config.yaml
n_layer: 12
d_model: 192
n_head: 6
n_kv_head: 6
head_dim: 32
d_mlp: 384
vocab_size: 4096
activation: "swiglu"
norm: "rmsnorm"
norm_place: "out"
norm_eps: 1e-06
positions: "rope"
rope_base: 10000.0
rope_fraction: 1.0
qk_norm: true
attn_scale: 0.177
bias: "none"
tie_embeddings: false
parallel_block: false
extras: ["capped logits"]
init: "uniform"
init_std_qkv: 0.0361
init_std_o: 0.00736
init_std_up: 0.0361
init_std_down: 0.00736
init_mimetic: 0.5
optimizer: "cautious_adamw"
lr: 0.00167
lr_mult_up: 1.35
beta1: 0.9
beta2: 0.98
lr_head: 0.019
warmup_steps: 455
schedule: "wsd"
decay_fraction: 0.902
decay_shape: "sqrt"
final_lr_fraction: 0.05
batch_tokens: 16384
seq_len: 512
doc_mask: false
train_tokens: 168600000
steps: 10291
dataset: "wikipedia_en"
Each number is 50 + 12 x the weight over its row's rms, rounded and kept within 0 to 99. Layers, rows and columns count from 0. The size before them is the row's rms in percent of the matrix's.

# layer 4 MLP down (transposed), 384x192, rms 0.0801, rows 56-80, columns 96-191
107:30 36 32 56 46 71 39 40 44 56 46 63 58 34 48 58 40 28 37 40 47 44 40 49 55 50 35 51 64 61 30 45 38 48 62 46 43 47 47 40 50 56 50 38 57 51 49 54 42 70 59 39 47 57 66 45 35 45 33 48 50 35 33 39 59 42 45 44 67 67 63 60 29 48 49 51 61 48 51 50 37 62 72 58 45 48 35 65 47 40 44 49 63 53 45 53
099:57 83 43 45 44 55 45 51 53 60 53 57 53 43 51 40 35 35 29 61 69 34 67 50 82 52 36 65 56 64 29 50 49 57 48 44 33 70 57 62 46 45 72 46 78 56 33 48 46 52 63 60 48 69 37 58 58 41 58 49 50 55 54 16 36 54 52 37 67 43 38 52 32 49 51 64 56 57 37 31 55 51 44 50 45 39 49 38 56 52 57 45 64 53 44 52
099:54 57 50 37 57 70 35 54 66 49 46 49 34 64 59 56 11 28 67 79 54 33 61 66 53 34 24 67 28 41 47 63 61 70 73 69 51 35 29 53 52 43 42 51 40 52 46 44 51 61 31 46 39 53 47 45 45 58 41 41 45 47 61 30 55 50 47 49 43 55 30 55 44 43 50 37 53 46 66 73 41 39 45 54 62 44 41 53 52 41 43 68 32 37 58 62
096:52 25 54 42 37 51 36 33 42 51 38 57 40 55 59 53 41 58 58 68 52 53 61 48 37 66 67 42 48 52 49 48 76 58 56 43 48 55 34 52 47 42 76 64 40 60 73 71 49 22 44 51 47 59 59 65 52 34 42 39 51 55 31 51 38 43 41 59 47 39 70 58 38 46 37 46 41 45 51 53 57 46 32 44 59 47 44 58 63 68 60 47 41 64 60 60
096:64 42 58 67 35 54 77 22 41 42 43 57 40 31 41 55 51 58 56 41 51 61 53 69 69 37 41 42 35 65 47 36 76 55 28 40 49 52 59 61 52 54 37 52 34 45 64 39 46 49 51 46 44 48 54 50 56 42 46 31 43 60 41 77 35 53 37 40 70 53 33 30 54 62 28 49 71 51 53 57 44 39 37 55 29 61 27 35 36 29 50 41 52 63 60 50
101:55 55 40 68 56 72 41 37 47 56 35 63 49 41 82 43 56 47 43 37 38 55 58 66 57 42 76 37 51 51 23 40 55 61 51 50 74 51 38 50 42 53 53 53 61 56 44 76 62 37 47 51 44 60 78 36 37 57 62 52 27 32 55 37 63 51 38 69 51 67 40 33 72 38 49 42 59 59 51 55 60 46 55 39 29 39 46 63 43 54 66 56 53 51 38 62
097:34 34 41 40 60 53 61 17 45 38 19 25 49 58 52 48 52 31 61 44 66 58 35 62 49 45 50 45 41 40 39 59 43 58 49 25 62 29 53 57 48 43 61 56 31 51 48 38 61 31 58 55 70 52 53 59 46 58 55 49 72 46 23 42 52 44 28 59 57 48 77 53 67 28 57 40 50 34 86 48 48 45 48 33 53 68 45 65 30 39 58 62 56 50 49 70
100:69 30 78 48 49 51 82 52 48 41 53 54 44 35 38 39 34 46 40 41 49 46 37 27 38 71 41 48 52 68 39 33 41 24 41 72 58 37 44 62 38 48 70 44 65 54 42 38 73 73 34 57 71 54 34 64 56 45 49 34 56 44 52 57 42 66 48 53 52 23 34 52 65 57 43 50 68 50 50 47 64 57 51 48 68 59 36 34 29 62 63 58 75 44 59 50
104:50 34 64 49 21 56 60 61 42 55 32 53 35 26 55 54 49 65 64 26 28 71 64 45 40 47 69 54 51 47 36 76 51 44 57 60 35 61 49 38 58 43 37 40 36 47 46 56 55 40 70 67 29 37 43 51 27 57 72 66 34 54 44 69 62 35 45 51 54 41 55 45 58 56 56 61 63 39 44 34 62 69 51 59 59 36 41 64 36 56 52 59 51 39 47 58
092:55 67 59 38 37 61 62 75 49 38 71 50 52 44 44 63 56 58 45 27 43 51 58 39 57 57 41 56 49 61 62 29 64 52 67 42 36 52 54 32 19 69 44 34 27 57 46 60 68 73 44 45 55 39 60 39 51 47 43 44 48 58 50 26 57 56 58 44 58 50 38 28 68 38 46 38 42 45 49 41 43 56 45 64 55 46 49 48 59 42 55 42 51 52 44 30
095:48 51 32 31 48 56 56 44 36 63 47 66 52 27 42 38 47 43 43 32 39 31 38 71 45 52 41 48 60 27 51 67 41 33 66 49 24 49 77 69 62 38 50 43 55 61 39 60 48 45 41 40 33 68 25 47 51 60 70 72 63 72 46 38 44 48 53 36 31 33 44 71 49 51 56 55 59 49 11 54 59 33 52 78 44 36 41 66 52 53 50 48 65 67 49 48
088:42 55 49 51 42 51 51 41 44 39 57 48 49 31 63 45 52 56 60 51 60 42 61 87 46 61 51 51 47 46 15 52 59 62 59 59 48 49 68 71 42 34 51 60 29 52 42 51 46 64 60 41 26 43 14 63 37 64 60 61 55 47 47 32 52 34 65 38 55 47 54 58 48 59 41 67 51 42 38 49 52 32 58 53 68 49 74 31 26 44 46 69 47 57 53 64
099:60 38 39 50 44 54 52 56 56 65 41 53 74 62 32 52 30 47 74 62 58 29 54 45 62 72 51 62 51 53 50 45 40 53 39 56 52 51 40 62 52 19 80 35 35 57 44 54 62 52 34 51 42 75 62 49 51 59 60 18 51 64 42 29 41 20 53 27 50 46 57 53 57 48 57 59 59 63 43 33 52 41 38 41 61 30 40 48 54 48 63 35 41 52 45 31
098:22 48 54 66 52 45 53 62 63 65 32 46 57 50 58 59 41 59 52 58 64 44 36 70 29 42 54 47 35 33 48 72 37 63 37 49 39 42 49 46 65 28 40 54 66 33 47 63 19 22 72 45 38 48 66 36 45 68 60 49 51 26 39 68 48 53 46 49 44 48 43 48 45 55 61 38 29 44 60 55 68 46 63 40 63 56 48 69 46 77 49 56 46 50 54 53
102:47 52 36 64 52 66 45 78 66 53 49 43 44 42 43 55 47 26 62 48 48 62 51 48 74 48 29 57 43 52 27 40 56 42 46 69 76 55 47 56 46 48 27 33 50 54 47 54 50 60 44 57 50 43 33 36 57 68 38 52 55 35 47 32 69 56 63 51 56 50 63 60 44 47 49 67 33 47 51 39 55 63 47 52 52 45 61 44 56 30 53 55 46 38 70 64
078:47 59 33 45 60 49 55 54 44 50 53 44 65 53 56 53 36 61 76 49 58 40 25 39 70 44 52 51 54 55 56 32 35 49 47 52 45 32 28 37 57 63 61 31 31 39 52 22 62 44 47 33 64 45 58 35 61 69 34 43 47 65 38 23 67 56 49 38 62 41 53 37 59 43 62 46 47 61 55 40 36 55 32 62 38 64 43 26 57 37 63 50 43 55 47 46
093:55 36 73 65 36 38 54 53 40 39 28 54 79 32 51 72 39 54 22 58 37 54 53 36 57 25 60 31 45 62 43 56 61 50 52 50 54 37 35 42 58 56 45 41 73 47 24 61 37 36 58 44 48 46 58 45 62 56 58 42 51 53 40 33 48 74 54 40 44 57 38 50 63 50 41 44 54 45 74 80 66 41 35 55 58 55 49 59 34 48 55 55 59 49 54 54
097:48 54 29 54 69 41 46 47 70 40 31 30 64 53 48 67 42 58 64 45 64 35 35 74 78 44 46 40 48 72 49 68 34 60 46 40 66 63 47 75 45 73 40 55 54 36 55 60 29 47 48 57 70 54 61 32 48 66 55 60 41 46 53 54 54 33 63 66 44 62 52 55 45 51 63 41 55 75 52 42 74 60 49 41 50 36 40 46 64 77 43 61 42 44 43 66
089:57 30 53 72 35 62 71 56 49 39 70 38 41 54 37 47 42 32 31 48 50 57 43 26 34 79 44 48 63 60 39 40 79 38 51 61 56 58 37 46 45 68 52 58 33 68 47 42 56 61 51 78 56 42 35 50 57 57 63 55 46 42 52 55 44 45 34 56 60 52 74 54 43 52 54 67 25 59 46 68 53 32 58 50 49 68 25 43 25 52 38 77 41 54 43 65
094:59 60 61 37 42 76 87 59 40 56 53 55 54 51 36 53 60 61 50 44 53 54 35 41 51 73 23 61 40 71 66 37 54 45 33 67 40 65 54 36 36 46 77 50 45 51 24 52 52 51 35 46 59 35 70 35 44 32 52 46 45 65 68 59 20 65 31 52 30 32 32 28 44 55 54 61 66 41 64 57 54 61 49 49 52 41 49 27 69 53 53 49 58 58 50 63
095:53 45 50 43 32 50 54 46 41 54 67 32 55 67 37 48 37 55 70 61 47 61 57 55 59 44 52 39 49 47 38 63 63 47 27 35 70 50 48 50 57 67 62 56 60 28 45 62 52 39 60 31 51 58 37 58 38 37 47 44 69 64 47 72 63 24 66 51 69 49 71 79 48 49 43 40 67 40 41 52 43 54 65 38 42 50 69 41 55 41 54 60 61 53 55 67
099:63 47 40 68 57 75 51 43 34 58 46 47 52 43 52 34 62 72 49 67 48 24 51 58 46 53 60 36 48 46 61 60 24 49 52 67 53 33 49 56 50 39 51 58 41 56 51 53 47 54 74 47 63 58 52 51 42 58 53 11 46 29 41 59 49 66 56 67 53 35 45 56 52 49 44 45 54 53 42 23 51 62 24 53 45 44 61 47 49 55 55 47 47 38 41 50
094:40 49 38 48 48 65 72 48 59 49 39 67 62 35 52 50 79 42 46 40 26 49 53 50 50 40 65 49 37 30 54 40 51 23 44 56 45 71 36 54 65 69 52 46 64 63 57 68 47 52 55 75 50 50 47 60 40 49 45 17 51 45 41 49 46 48 31 67 38 64 22 59 65 38 41 46 61 50 49 41 40 49 30 58 35 45 28 44 59 53 48 62 49 48 62 42
100:71 34 32 31 54 47 65 57 68 30 63 47 75 26 49 50 70 38 33 66 64 48 31 43 42 60 54 55 45 36 79 39 34 46 47 59 55 68 45 53 51 73 52 52 48 41 45 40 65 61 54 49 46 51 51 54 66 64 37 51 35 35 55 48 42 65 40 65 35 41 19 44 34 54 75 42 34 41 39 50 48 64 63 55 65 40 47 41 58 56 68 50 61 57 49 38
094:59 50 59 45 64 81 41 45 41 35 43 52 39 51 53 58 51 60 41 67 53 57 73 53 38 45 38 69 44 63 42 52 37 81 47 54 37 62 63 59 54 24 49 53 55 52 24 49 55 57 51 44 60 66 33 59 63 49 64 52 53 48 27 25 26 62 36 40 45 52 40 69 42 46 38 45 57 27 14 64 59 29 43 59 46 26 38 32 58 45 48 47 60 54 43 52
# layer 4 MLP gate, 384x192, rms 0.112, rows 57-80, columns 96-191
098:52 80 46 72 47 48 42 51 65 41 51 67 37 64 41 51 46 47 60 56 41 69 53 54 28 45 62 37 59 44 38 50 52 37 67 56 64 35 37 23 31 62 42 48 40 44 55 77 53 63 51 58 52 35 53 37 31 49 43 43 44 38 65 52 83 49 71 38 39 65 39 66 40 71 45 56 74 50 45 48 36 58 61 68 35 50 55 44 66 48 60 56 63 43 38 71
110:52 62 46 47 32 25 72 58 54 79 59 49 51 46 40 39 77 55 53 59 57 65 46 61 53 31 53 46 48 49 61 58 28 34 53 63 70 56 33 62 67 48 53 59 59 39 50 43 58 59 67 63 50 38 53 62 22 62 43 54 52 52 43 57 36 55 55 43 69 63 61 29 44 52 59 63 68 28 43 56 51 49 56 59 36 30 58 61 34 55 44 37 50 44 29 30
097:66 65 47 73 31 65 54 52 60 54 56 51 41 66 43 41 39 45 61 33 41 56 39 35 45 54 45 28 59 60 36 62 46 62 49 27 52 59 32 57 30 42 41 39 55 48 52 55 48 35 43 55 46 28 59 38 52 43 74 34 59 49 37 55 49 59 54 37 26 49 48 41 45 64 50 55 23 34 48 40 55 37 47 57 64 72 52 48 45 59 43 38 59 49 47 35
097:73 75 48 52 41 38 59 57 33 45 37 82 68 43 57 42 60 54 60 63 41 61 67 44 47 41 37 30 32 46 49 46 46 67 50 45 61 39 68 43 48 52 64 66 45 62 57 66 53 68 45 68 59 56 35 63 42 67 38 42 43 48 51 70 46 48 45 38 78 56 46 43 54 16 48 38 39 41 55 58 47 60 58 40 22 48 54 44 47 45 49 56 61 73 39 57
101:35 45 59 51 40 73 51 46 73 22 43 73 42 49 49 62 72 59 51 69 40 53 73 48 60 73 40 62 51 45 38 73 54 46 46 61 58 63 41 48 42 52 44 30 68 53 51 71 52 51 52 54 66 43 56 51 50 40 44 51 29 53 70 44 41 74 78 44 50 55 20 43 46 38 42 70 49 45 25 45 44 56 50 67 51 45 29 57 60 56 35 67 55 52 41 67
098:31 56 47 60 44 42 43 52 43 45 51 51 40 64 50 65 70 37 29 67 32 51 62 25 44 44 49 56 50 57 49 53 51 47 47 36 39 74 49 81 53 61 26 45 54 61 71 55 44 48 63 47 59 39 52 40 39 22 40 58 54 57 66 45 59 57 73 27 68 46 51 63 41 40 26 65 26 31 63 35 31 42 67 52 46 49 61 71 68 61 49 59 59 51 34 60
097:68 44 52 46 46 62 67 50 60 65 53 61 59 40 41 42 47 42 51 60 39 50 61 47 55 76 55 52 54 43 37 54 71 43 64 31 71 71 53 29 46 35 65 55 40 49 64 43 55 45 58 44 60 29 49 58 30 39 40 36 37 76 51 73 36 44 73 41 54 35 30 40 40 62 29 66 47 37 38 47 54 48 52 71 62 49 60 36 44 51 33 53 61 34 46 52
102:57 59 54 51 39 40 67 47 55 77 42 58 59 65 59 43 39 31 62 49 48 30 56 64 61 62 50 30 38 47 47 52 62 56 70 52 30 70 45 45 32 31 60 58 37 48 52 44 74 54 38 57 52 59 45 58 45 37 61 61 52 62 72 67 69 24 65 56 47 26 50 46 52 63 50 58 65 43 55 47 36 63 60 45 42 49 54 52 60 57 52 56 71 38 23 60
099:67 51 45 38 61 25 58 56 63 68 59 43 41 59 63 52 63 55 32 52 27 53 35 76 46 54 51 47 42 49 57 31 60 47 61 43 52 50 36 43 52 49 45 61 47 49 54 54 66 60 60 60 77 41 49 39 49 77 50 60 55 47 38 60 51 36 71 40 23 43 50 23 49 53 73 38 53 53 45 52 42 47 55 46 45 56 52 49 39 41 54 47 65 60 43 43
100:55 27 59 54 64 41 51 47 80 49 53 46 71 62 46 56 51 47 52 77 62 50 60 48 42 57 38 60 58 41 49 47 54 57 34 69 46 58 53 54 30 49 51 39 64 46 60 33 48 36 59 70 63 39 47 45 48 55 57 38 32 43 54 62 42 39 48 55 75 59 56 40 43 60 52 49 38 44 71 45 30 63 80 40 68 59 50 42 42 67 36 52 52 20 39 42
093:55 48 51 45 43 55 49 49 42 68 63 42 37 46 64 58 39 40 49 53 57 50 53 42 59 37 55 70 62 65 45 54 46 46 36 50 70 48 53 30 56 36 59 23 63 60 55 46 59 51 66 71 39 71 38 55 58 65 60 49 50 58 45 57 52 31 58 32 42 53 39 56 64 43 57 48 68 41 25 52 53 35 51 41 51 42 39 66 57 50 50 62 59 44 49 49
097:47 69 52 58 39 40 30 57 53 56 44 34 59 32 42 45 63 57 55 34 49 56 42 57 62 50 60 40 39 56 42 33 53 48 56 55 34 26 46 48 46 60 13 52 48 56 44 49 59 49 58 53 57 18 38 58 36 50 50 56 50 53 51 42 40 54 51 61 34 70 61 30 63 62 41 53 36 40 54 57 23 55 61 68 65 33 60 48 70 59 60 58 64 42 27 45
100:65 51 48 43 51 46 30 77 37 74 50 39 28 48 19 50 71 52 50 44 40 49 59 46 66 73 50 29 48 68 60 26 51 50 63 33 69 72 44 42 42 44 40 55 45 41 47 49 61 58 36 65 59 35 45 45 55 52 52 42 53 41 56 66 35 35 52 30 39 43 39 67 41 47 45 51 74 42 54 54 61 60 37 58 28 30 72 53 56 58 46 50 64 53 48 62
100:47 42 51 32 44 54 47 25 39 38 36 37 61 33 27 34 44 75 47 50 64 44 68 44 51 48 48 59 45 71 47 47 76 52 30 63 34 35 54 54 75 31 69 75 62 56 43 38 57 65 50 58 62 51 49 63 30 50 52 29 45 50 52 73 23 67 55 41 38 39 39 59 49 69 47 64 60 56 62 79 46 40 49 61 70 57 42 42 44 60 30 39 65 48 29 64
090:52 67 33 32 58 58 39 36 46 57 37 39 45 63 35 55 44 71 79 48 37 48 19 85 61 36 53 44 50 54 41 42 46 41 54 58 45 43 23 41 40 37 47 56 38 46 49 42 49 33 42 38 39 57 37 45 54 86 42 48 48 53 46 40 60 54 52 41 53 68 49 44 50 47 57 35 49 55 57 48 48 55 33 56 27 60 42 48 55 41 56 57 50 66 40 56
096:34 57 37 39 59 70 40 45 32 57 64 55 37 42 48 56 52 43 63 42 62 52 32 59 49 58 32 56 46 64 49 59 46 35 65 32 48 42 64 57 30 37 69 30 69 72 56 55 52 46 62 62 49 35 37 67 53 30 50 38 34 63 55 61 31 61 75 42 58 56 52 70 48 46 55 48 38 42 32 52 41 52 41 54 37 44 49 50 63 69 73 69 57 48 39 60
096:45 62 56 44 56 64 74 55 66 38 57 37 49 59 55 27 64 62 40 54 47 66 41 63 55 60 60 36 40 53 45 36 51 60 36 46 57 34 34 44 41 56 51 48 37 66 57 52 55 39 39 45 63 47 51 61 13 39 47 45 34 46 54 30 49 43 34 48 40 65 34 60 29 69 70 62 54 44 71 58 53 46 57 62 53 70 53 43 62 44 15 51 63 23 40 45
092:56 59 46 70 44 59 58 43 33 36 48 47 42 56 40 54 55 43 52 63 51 60 51 59 40 74 61 59 61 73 42 63 54 35 36 50 52 62 44 58 51 47 51 57 49 78 44 29 63 55 57 61 56 55 37 39 58 30 36 50 36 30 71 64 37 48 56 40 45 58 76 69 42 52 56 41 53 60 34 59 43 57 42 55 58 54 56 63 52 59 48 53 57 45 31 73
101:52 67 48 19 52 56 44 55 55 59 36 33 52 64 56 52 56 65 53 60 42 59 50 56 53 64 49 53 44 42 42 63 74 46 53 40 51 52 32 43 58 45 68 59 50 54 53 73 38 69 43 64 68 37 52 52 29 51 77 53 38 67 57 70 54 65 47 49 18 44 38 36 53 60 67 50 49 47 50 53 43 53 64 35 40 57 39 54 49 60 53 52 59 33 49 61
098:48 43 53 42 57 45 25 78 56 55 55 43 59 46 50 60 51 37 40 63 43 31 44 48 31 57 63 45 64 65 59 50 49 56 56 37 49 31 51 27 58 33 28 36 56 70 60 49 57 45 43 68 46 46 66 64 56 69 76 47 39 58 47 42 45 53 40 49 38 52 59 59 54 48 50 50 11 42 38 52 48 62 29 41 60 48 43 88 26 61 49 40 51 44 35 32
099:52 47 56 81 72 22 56 42 45 60 55 56 47 47 62 52 61 28 39 53 46 39 52 39 50 47 62 31 48 55 56 48 47 55 74 35 55 45 58 62 53 55 49 43 68 50 49 50 60 63 64 43 51 49 70 44 40 52 57 63 56 48 42 61 20 76 62 44 44 54 60 67 39 75 37 55 21 37 60 51 21 56 46 52 64 57 49 39 55 57 37 47 59 29 38 46
093:45 37 49 58 32 46 58 36 52 60 61 50 48 44 61 48 41 76 43 59 27 48 72 48 51 52 45 46 58 64 67 61 49 27 24 70 20 61 66 62 57 54 54 53 78 66 62 50 65 44 54 59 71 45 48 39 52 68 69 43 64 47 53 58 69 41 68 42 65 62 53 45 51 56 50 48 55 66 49 60 47 62 69 62 44 46 62 68 49 64 26 53 53 61 51 49
100:44 33 34 54 57 67 41 53 66 55 54 61 53 36 72 62 52 47 37 52 46 47 22 79 21 52 48 53 52 42 56 44 28 37 67 27 52 61 44 28 46 61 50 49 44 38 63 50 46 45 52 44 55 57 67 59 38 61 43 41 51 38 53 53 49 51 47 59 44 64 26 65 47 62 64 53 30 49 60 44 49 76 43 62 53 52 46 51 53 57 56 49 58 46 46 55
096:44 75 57 60 53 54 41 43 70 35 61 31 59 57 31 43 53 32 55 44 62 58 50 48 25 54 43 32 40 56 32 83 47 81 61 31 50 58 51 42 51 35 63 44 66 48 52 38 40 55 57 53 70 55 38 66 57 66 51 44 44 48 65 51 33 60 63 44 50 70 67 46 42 56 35 57 51 44 30 60 36 68 61 68 53 40 42 45 67 57 59 66 72 42 29 63
# layer 4 MLP up, 384x192, rms 0.117, rows 57-80, columns 96-191
098:64 63 27 49 62 36 57 35 58 45 25 51 39 49 63 51 43 51 52 43 54 59 50 39 35 58 53 47 48 57 54 51 60 40 39 65 56 53 36 64 34 36 55 70 64 41 43 65 58 45 60 45 30 49 58 61 36 50 47 42 53 50 37 70 85 48 74 45 37 50 59 67 57 78 66 54 66 58 41 52 56 48 78 51 39 57 47 71 57 38 49 56 42 52 43 62
105:33 68 38 32 50 55 74 91 53 58 57 49 60 48 33 53 77 50 70 41 62 69 60 43 62 48 54 55 65 58 48 45 52 49 41 55 69 66 42 72 60 50 37 45 38 55 49 51 53 54 69 55 32 47 44 53 56 44 60 55 54 60 46 39 65 66 53 52 56 65 46 55 56 47 56 56 56 54 33 77 45 62 29 50 07 42 33 63 52 42 64 48 43 46 50 55
093:45 59 69 63 57 49 58 44 48 31 51 24 50 35 45 56 60 41 46 45 52 53 70 32 64 53 55 61 52 48 64 37 25 66 41 72 49 40 43 63 47 52 25 54 49 37 52 59 57 53 49 43 63 48 54 58 60 54 59 72 53 49 44 45 79 47 23 36 58 54 62 39 54 47 34 41 61 47 45 45 41 52 38 47 59 49 44 75 49 64 38 39 44 38 45 41
093:30 55 69 43 54 44 32 49 68 52 51 26 34 63 50 51 66 44 48 67 31 45 49 68 61 50 46 63 59 66 38 56 39 33 39 40 38 52 47 54 39 36 44 28 49 37 61 55 55 53 60 51 35 45 48 44 54 23 60 47 52 62 62 41 62 55 55 60 35 29 57 51 50 70 52 56 51 50 61 52 45 51 29 53 71 37 61 44 43 58 53 36 58 60 49 39
093:65 68 46 58 52 23 31 29 64 46 57 51 51 45 68 55 43 54 45 53 50 51 49 66 26 39 62 35 37 52 42 55 41 51 52 22 50 41 41 57 72 33 31 25 59 42 60 54 36 63 51 64 47 60 36 35 52 59 48 45 74 42 36 54 35 50 58 59 44 70 58 31 58 70 49 35 36 47 62 45 58 89 58 48 51 66 60 31 62 44 73 57 45 61 42 34
098:36 57 47 59 59 55 39 62 41 46 50 60 52 40 34 48 68 55 71 56 37 31 55 43 46 35 52 56 58 52 44 37 50 24 33 59 42 58 49 67 43 50 61 46 29 40 59 66 32 40 49 71 33 67 48 38 44 42 34 41 33 35 70 66 51 57 65 53 47 68 33 56 52 38 52 43 25 59 22 41 68 65 72 69 38 43 68 43 38 41 46 48 53 38 43 37
106:54 69 29 75 24 44 65 58 56 67 29 35 59 73 46 27 43 34 66 60 39 54 49 31 64 58 33 53 53 48 53 48 73 51 72 40 31 62 69 41 60 48 44 53 45 62 38 52 43 64 61 44 51 79 61 44 36 46 64 46 60 55 44 68 59 39 61 38 49 19 57 45 55 59 47 62 71 39 37 71 48 27 39 56 70 58 61 48 49 62 35 59 53 46 41 42
103:62 42 36 48 75 59 36 55 51 50 38 41 55 33 65 50 62 47 55 63 44 50 38 46 46 51 36 39 41 64 71 47 74 60 66 57 59 48 54 32 44 35 69 88 56 53 59 48 26 49 38 52 26 71 42 59 53 55 23 44 71 60 43 58 36 41 48 62 57 66 59 54 71 74 53 53 18 55 51 63 54 32 32 39 54 46 56 41 28 44 56 42 52 63 48 59
097:52 30 46 49 54 54 56 22 51 44 47 51 38 21 68 46 22 39 64 57 81 50 45 59 55 41 60 52 48 33 56 68 46 43 43 57 57 49 67 71 69 36 91 62 63 53 54 48 32 38 39 66 51 49 38 63 54 62 75 39 55 56 46 69 30 71 45 61 61 44 50 71 29 46 61 53 55 49 65 46 43 49 42 53 55 44 51 47 71 46 50 55 43 32 62 59
097:31 30 59 76 44 51 45 65 74 43 56 24 53 62 63 45 43 49 43 70 51 71 59 53 53 37 60 50 42 65 37 54 51 55 27 64 55 43 34 26 39 52 53 39 37 55 56 31 49 36 58 75 62 55 59 39 47 53 43 37 45 34 49 55 42 77 50 61 64 66 59 17 50 59 44 41 60 69 82 48 41 58 55 30 65 61 44 40 59 47 54 40 41 31 47 55
092:51 48 32 58 55 59 56 53 49 54 55 58 54 60 60 67 54 41 34 44 59 49 51 65 68 61 52 40 65 79 58 47 50 41 27 42 52 51 58 52 51 39 69 42 78 63 53 51 47 58 61 60 51 50 49 39 53 55 42 44 40 53 50 53 46 57 54 54 68 59 63 54 65 49 67 67 59 35 59 56 51 61 72 57 42 54 44 60 56 64 43 23 48 25 47 21
095:74 38 50 39 33 32 33 65 30 40 47 40 48 65 59 67 34 63 41 59 47 54 48 58 55 55 63 75 51 54 77 62 75 38 59 70 55 35 45 52 42 45 52 59 50 53 60 54 35 49 42 41 40 67 58 52 62 55 60 43 58 56 55 68 52 46 21 54 58 51 28 62 47 39 47 37 44 46 50 53 48 45 26 30 54 82 45 42 13 68 40 38 54 50 61 60
094:64 51 54 38 51 65 47 36 49 60 77 59 48 38 47 48 51 11 43 71 32 34 36 35 54 39 62 41 46 50 47 17 44 38 65 39 57 64 57 55 50 59 50 54 53 42 52 48 52 45 64 53 78 61 43 49 64 47 43 31 48 55 52 63 54 28 50 38 47 39 40 52 67 35 56 59 48 47 39 53 55 55 40 65 45 52 53 51 54 52 44 45 62 72 42 63
097:55 59 37 64 55 46 40 28 47 39 47 51 59 42 48 16 42 55 52 63 64 39 65 44 44 29 39 50 44 75 56 44 61 54 40 55 30 32 32 65 68 42 65 74 49 50 49 48 36 79 38 42 36 56 50 44 37 55 49 42 56 41 52 63 29 54 54 54 47 59 27 68 63 54 37 40 48 56 57 77 56 44 70 68 48 37 27 48 51 39 46 55 60 60 54 57
084:37 37 61 60 43 34 47 51 52 28 60 75 48 51 39 23 58 42 35 56 65 63 66 35 33 47 39 50 60 40 38 43 49 61 51 63 54 41 50 65 33 55 64 54 48 41 56 55 43 82 59 54 41 51 47 60 36 42 53 41 36 60 65 59 34 36 28 60 46 29 48 64 32 54 57 44 52 35 45 59 55 47 68 43 55 33 44 64 46 60 47 39 52 58 44 59
088:30 54 37 45 61 57 41 49 31 69 49 64 48 45 47 65 56 58 59 52 63 52 22 40 39 50 36 53 40 51 39 27 46 46 65 36 53 37 68 50 37 53 55 35 58 57 55 44 62 48 46 63 41 29 56 54 55 48 65 57 50 38 51 44 33 61 78 46 74 39 73 59 65 37 45 43 49 62 40 38 44 72 25 47 42 51 43 45 55 66 60 51 36 40 64 55
093:57 69 64 42 65 82 53 35 42 41 74 54 39 35 39 56 64 57 72 61 44 61 41 33 62 66 55 57 46 55 49 45 62 50 51 59 63 64 56 45 45 43 68 60 37 55 71 59 65 60 61 42 44 64 30 68 57 28 71 64 52 49 60 42 46 51 23 27 52 55 62 69 41 54 38 56 67 52 27 49 54 44 51 45 55 65 54 69 41 27 51 37 46 42 52 66
085:55 38 29 38 46 25 36 26 63 52 41 55 72 44 48 35 54 68 73 54 34 42 28 59 54 33 58 59 45 47 54 51 47 44 76 48 50 54 48 59 51 32 40 64 55 42 48 52 47 43 72 39 54 19 54 42 44 48 55 44 62 54 41 54 52 54 53 41 63 38 34 41 25 44 45 56 56 47 70 56 41 41 33 69 52 52 62 51 45 47 44 28 34 38 48 35
102:50 41 61 60 60 36 50 49 45 44 54 64 40 58 55 48 29 31 65 49 83 24 69 30 45 42 54 47 45 40 34 49 20 64 61 51 53 61 47 49 55 52 36 30 45 51 67 46 57 37 74 51 43 66 36 58 61 56 51 54 52 53 49 49 75 68 54 47 57 51 63 63 35 48 21 50 47 56 53 47 53 62 42 27 68 38 64 46 52 59 80 60 45 46 59 60
098:36 53 21 45 39 39 49 70 64 66 43 38 61 69 56 33 58 54 23 42 73 46 54 31 38 53 45 64 50 57 57 35 23 55 60 56 52 46 39 44 52 44 57 21 63 60 64 46 67 58 56 50 63 32 60 44 61 67 63 52 46 53 47 40 45 65 47 53 39 59 49 27 57 45 67 74 44 59 23 57 31 50 51 53 36 52 37 63 58 69 40 47 48 46 44 35
101:38 57 61 32 35 34 50 53 56 29 50 45 45 67 15 52 51 58 37 47 48 71 80 30 60 39 64 44 34 60 41 62 47 54 26 59 20 43 55 53 49 48 38 39 55 58 56 50 52 40 37 58 51 48 56 41 59 36 49 66 70 43 37 53 48 45 51 41 45 63 40 37 52 61 43 31 59 49 55 69 40 53 57 58 60 43 47 43 68 49 50 48 52 57 51 49
089:59 54 53 42 65 53 37 54 55 73 43 46 37 68 46 46 46 60 47 36 39 44 64 29 55 66 39 58 55 52 55 72 62 55 46 41 37 35 73 48 31 50 40 45 52 34 39 51 49 29 39 40 61 62 24 49 51 58 70 78 53 36 58 61 47 77 59 49 70 41 53 58 37 39 51 70 55 56 51 54 47 43 42 32 52 37 47 51 37 48 42 64 50 51 46 44
098:42 71 75 43 48 35 44 53 45 34 39 29 27 40 36 72 52 47 52 38 45 61 82 61 57 59 43 60 59 51 24 50 75 45 52 53 56 52 74 50 51 54 46 31 37 68 25 37 47 63 38 49 42 48 54 53 41 34 51 52 46 73 69 51 59 45 67 56 56 37 54 58 63 20 49 59 57 54 37 37 32 46 39 36 41 52 40 44 46 61 61 48 55 71 60 38
090:70 10 54 53 57 18 51 64 49 78 55 38 44 43 57 71 40 49 59 52 31 51 29 38 86 47 53 48 52 37 43 50 47 44 38 62 53 59 66 39 54 59 66 50 50 53 60 51 79 58 55 48 58 54 59 59 41 35 61 39 45 66 40 36 45 51 54 30 42 35 61 55 26 57 62 59 65 52 57 48 32 41 52 47 73 52 59 66 28 54 58 48 46 45 56 52